Weights of a small GPT-style language model, trained from scratch on English Wikipedia.
Size: width 160, 2 heads of 64, vocabulary 1024, 3.45M parameters.
Each number is 500 + 25 x the weight over its row's rms, rounded and kept within 0 to 999. Layers, rows and columns count from 0. Numbers have three digits each. The size before them is the row's rms in percent of the matrix's.

# layer 5 attention query, 128x160, rms 0.0979, rows 85-127, columns 80-159
126:516482517502504473478490495506493502488481453530526508458508508540502458534485518522416514506469462447446488498503520530482499543520511519508509508508503506517488534492491417475475525487474509546475504503472496512497493498472475498487475524
107:530500479498572530502481460522464495474532476533479504500494507505496535475531526496469497511473460539464513494512469466480462515503510550448515474501533509527520477450513487532506504498473486496504469480482556516442473467487523493502513491
113:503476495475514442503507522459488493504533526493471499489505546514517500476475490497484562512521502490490484492487509493495531487492486499514498515515471535448508484473486548499475494522494513557511499468516509511556521482460504548503537510
117:509504454513526477524513517540491485475525496546511528493486523491491493480494501483516450464550515488525490518468509543468513467477507490495526519523517517492499508476524471506504474456527488472481510488517496480524470528517458538537460519
112:495475504463505473522524533493512504483488489534512520462539491504495476480494527504498526521490496523508514485451480509505521509528536496468521488522486487485503485527466516500483506534518513541510523480543450482513459553507505462474498519
108:500493464488509476511500462486521518537532513541477490517500535497505516529479491490488463478519500523510526467539496470476481545458541479502533506478523491498524468523591535485509475471510504533529550483519517505453508544505468502491482475
138:554535421505504492481512493570501511484529453495473481490499509499496554498501501471479486494553518515499486483485500505511519511469452468513525501473529473519437510513527534460543489484527516506461514469483473493505520510512520512497514482
120:511508503448506532472517510555493494464511482520521475516479466507516498458568488525457499485484484494490476546529502509501520505463574525516489476509497517469560464468518499514480479481537473495497508518493472520488475477535540511470489471
126:528518446472495534463480532538521481505499521479511501492518431494484498463455475509511484465491494481486466491508523498499511483508493511538509496451512490495463551543517491441486492480514467486493478495542482515508516467489507492471463484
122:484476496575485484517532500489520468516523508504499496470523546549498523454481520521498497544525481503489497480452489491525556512513524485502489470524451536520483473511485516532495455498490518495529496490517459506497517461525475531524509488
128:539467509500495516498556501500511507506500502501518515479501488529499455486498516520483495504477534482500540473457497535462522527495481479504505456487511529532513511459501521448510495450540469516456520523470495526473514521535490508498493531
067:482538514531526533524570496507489526487473474457495469486510483490531503498497508520516470463491514462531449472476487492518477496529452487495530501500487483480466506472468488500514534512502545482499479482509473451545534510491516525472519518
070:517527525507512476486491498507507517490492508495474473561515518480453516499530547488527479539519520531466483480464467481520502493515450463494519508470514527481483481515482507539491440521545495494522508445511486449455516472469484511466501456
069:511485471514511505498522537512457466471481528519512472478501470541479476558483469489501520571479518441510512517524472495474526471502514505522507452490466455550487471498551485448497520508506495506516464528493511486511507498503476498507479528
075:510510519448471447483491467531521506499492483445472500506491454459506466519552527491467469463510518509485495476495478457507504513480472500537529524487467500478482515497483512539449511501483466468515531460493457492488509478484488528475470517
076:489506463479508521444504471511516499519519483527522523479488522506478461504488463492521504519529485509496487561486487498451497491481561494462524516456507501558479513496523477506510486486507519529524520528503502521546499485507479488510498518
072:475500533529500517546456484504416506509495536447475509506517509567458541507467511506507530550494539504531472479519502513528510542552486524482485481561494449511510501473514482495467509548503471449474501493496523511507518534510517474479477473
070:517484478483489513504488530601499493535506499497506531474474543525458502486477505491492534520510473516495513525508474497519534503477550525515476532501503473500484520496483534452428543526522539495513473511488485501458508449511477462484490519
098:481477534531473503508503539523477499513461475448517481510471490512503536460469510541477506523512504498497488489515535517490495475488543509506465497532478468472549484418523522508524531527505524515506503559518518519513503485520545442485513500
077:483492523528495492514441469465427445482504476527513535481514525516482459492490520463456480527507503495508481504491481479465504477536500510486457496512501473480555489515460490460494509512474517545524521493504503501495484552534510428514461488
078:514475463539454497484476518505512514541494496488517523463498513525459477539468549495519451505496527485493505510453475514498538529526474443514490500470501523458475571539467494510534500524530494475470507474492456513470539484501501506526519494
084:489489525496493488513537543473476483464485492497489436477496494525525507484483538509496555496530503490500518509531538469509478487520508495525504490498496493487466501477478462506526570533490550492475500512516521493541495477531496510481452488
110:479488471514501485503504497500496508503487463486530497500531496577475502490493509455489508537466505472519471545479500477513513480503478531512513520569481482518471505461507531481492510530477511510558477523527506489476454504450475468490470492
087:491524580432498515506526540494530563480494510497524461494485514483479513506476445499495518515511484472469487473488503560494508546514542488468470521514490503531470520501530477556488499485458498486506471460487472474529490536493509496493515530
096:470521517529496544541519518522486436483507489480478460495475509489504529522511502520506500520474535520487498506528511463523467493509486509474465498519504466509503500452486488500532516502466467466534523493536513480478512492489477468494501455
102:508527525506509503540506478498532496499544523538460455483506475477545494519466450491513526542531506521509509448524492441482483515492541512499517499497517512439522483531534481503534459452514544480471483497476496516490518495486499484512502503
131:506475539497507482479506508465516548469487457500487474498482509489522510522500522498504491499506504483474517481506507512476449526497559465484519489475463529550483533468504488518525540541503499460492470503470503479530450538486533520465518536
139:484497496489495521490465467527502492511504509524526493492441478479473502491464476491457502508512517515536468519514510465492496498485518517520462519498517456452538521465509466499514527533475482521505501541531510536482527480493471468489451483
135:524494508471542505483517513495524518489546485547496499517521472489553487522534522531516466527533494499529504496471514497498487499518445510521506529518500529510485443493476512499529481469526504495486466476509486456496452520502477532485501518
121:525513479473537527477469507491462497502504510498487520504465474474511475503471459536481529524522483524478465501505497513478525486470508498504485498473511477484493495539476484489518457524487501553460479504508524579484536509500432490515461504
105:493460506496481492500498534520517522528493497460482522504501512503483490501470483517494481533496517511516546493477537469534501510464492518457486529508496499535514511519458522502492472527519505487460494530472498489522515492551497529515515550
118:520501499507506492492511483528507511488506537515522485480511444516467463485498512458489511488515496439548471502495481488470528497533486503495514474462486489490487505537435549481509488543549489533468491489496483536504489507509488497465511520
118:528468439528488498512477475517492505515490514567484545533516473539484477471475502493498511508545545529511440526496499488489482498505462502516494489499494484457478474471472514429499481527515538516467486515535500548496513467549494497490505485
118:511505531506465487531506480512514510474563538508507463456547512532484508467473471496526517473481510506465503511492542459549543512522471525473543495520523516493486494564505466474498506494461542501488502481473494509482483523556517496519520519
126:500525551479484492505485489490496486483477488517517542510469489488515510523480509504428521473481514508505457437507549477495514524473543543449536505482524506514527502500459490474502515482499522499485486494527529562492513512529512515548464502
128:529491458511521482493501477475485483506496520539521452530517516503491524525468505505553523498516552457549488483491476505509492527526480501525443480500454465506475508490489532477479495477555493473478481494518516468470517523524518531484522508
132:514487514526504488516497509477514477500526515510464503510422480477499530518486445525471498514566449513499519474545511448507484486490516481569512517488480519518525490539531473554531519513491482487536495490483515489511522517461496501544533538
116:552514470503515491466515502547494482519477547511504504504535503545536490458552490511476494495504491507516467499481494505471502485476511521500476468507518500506491510504487536498527455509497502535518538496501487498519441541499469508467495455
123:503496446492494512507541504523519480495468488501500511496481468519514420505537505476484493513479489484468503528520516506464499544467490479537524512518483544500469533490520497506505503431491529498473514474498493517505517498545509527510486541
137:462510514445509499489511465501540510501519523513499512493534520537499480435531453453457522503459494500548481511517484482521479509459528500483487513499516501495508531492548522515484518490516443491505503527468505497441488498461543522506504477
126:501482516476535467535520505509556504489513531531465509526483481501519499520498509512508442446516510532495527470503471504499500507521475489479457479527463520483530475503489507557515452512548471537522444490487524460511502490445519538525536501
127:471527520499537458548502484491458505465464488516513542483491472496483506492558497506538513454481523481468516461511499513494473440508448555526514491531496474521494487464445540499507536569481499525493469522542486522513478487508486488527479503
126:506491536468488505504468487525480542479502491486553493542493540522474497495502496508531535467486504498481476498463472505450517533492455491485520461492534483462502484496472510500491515507519510514462474508530500533428476498500503484453514497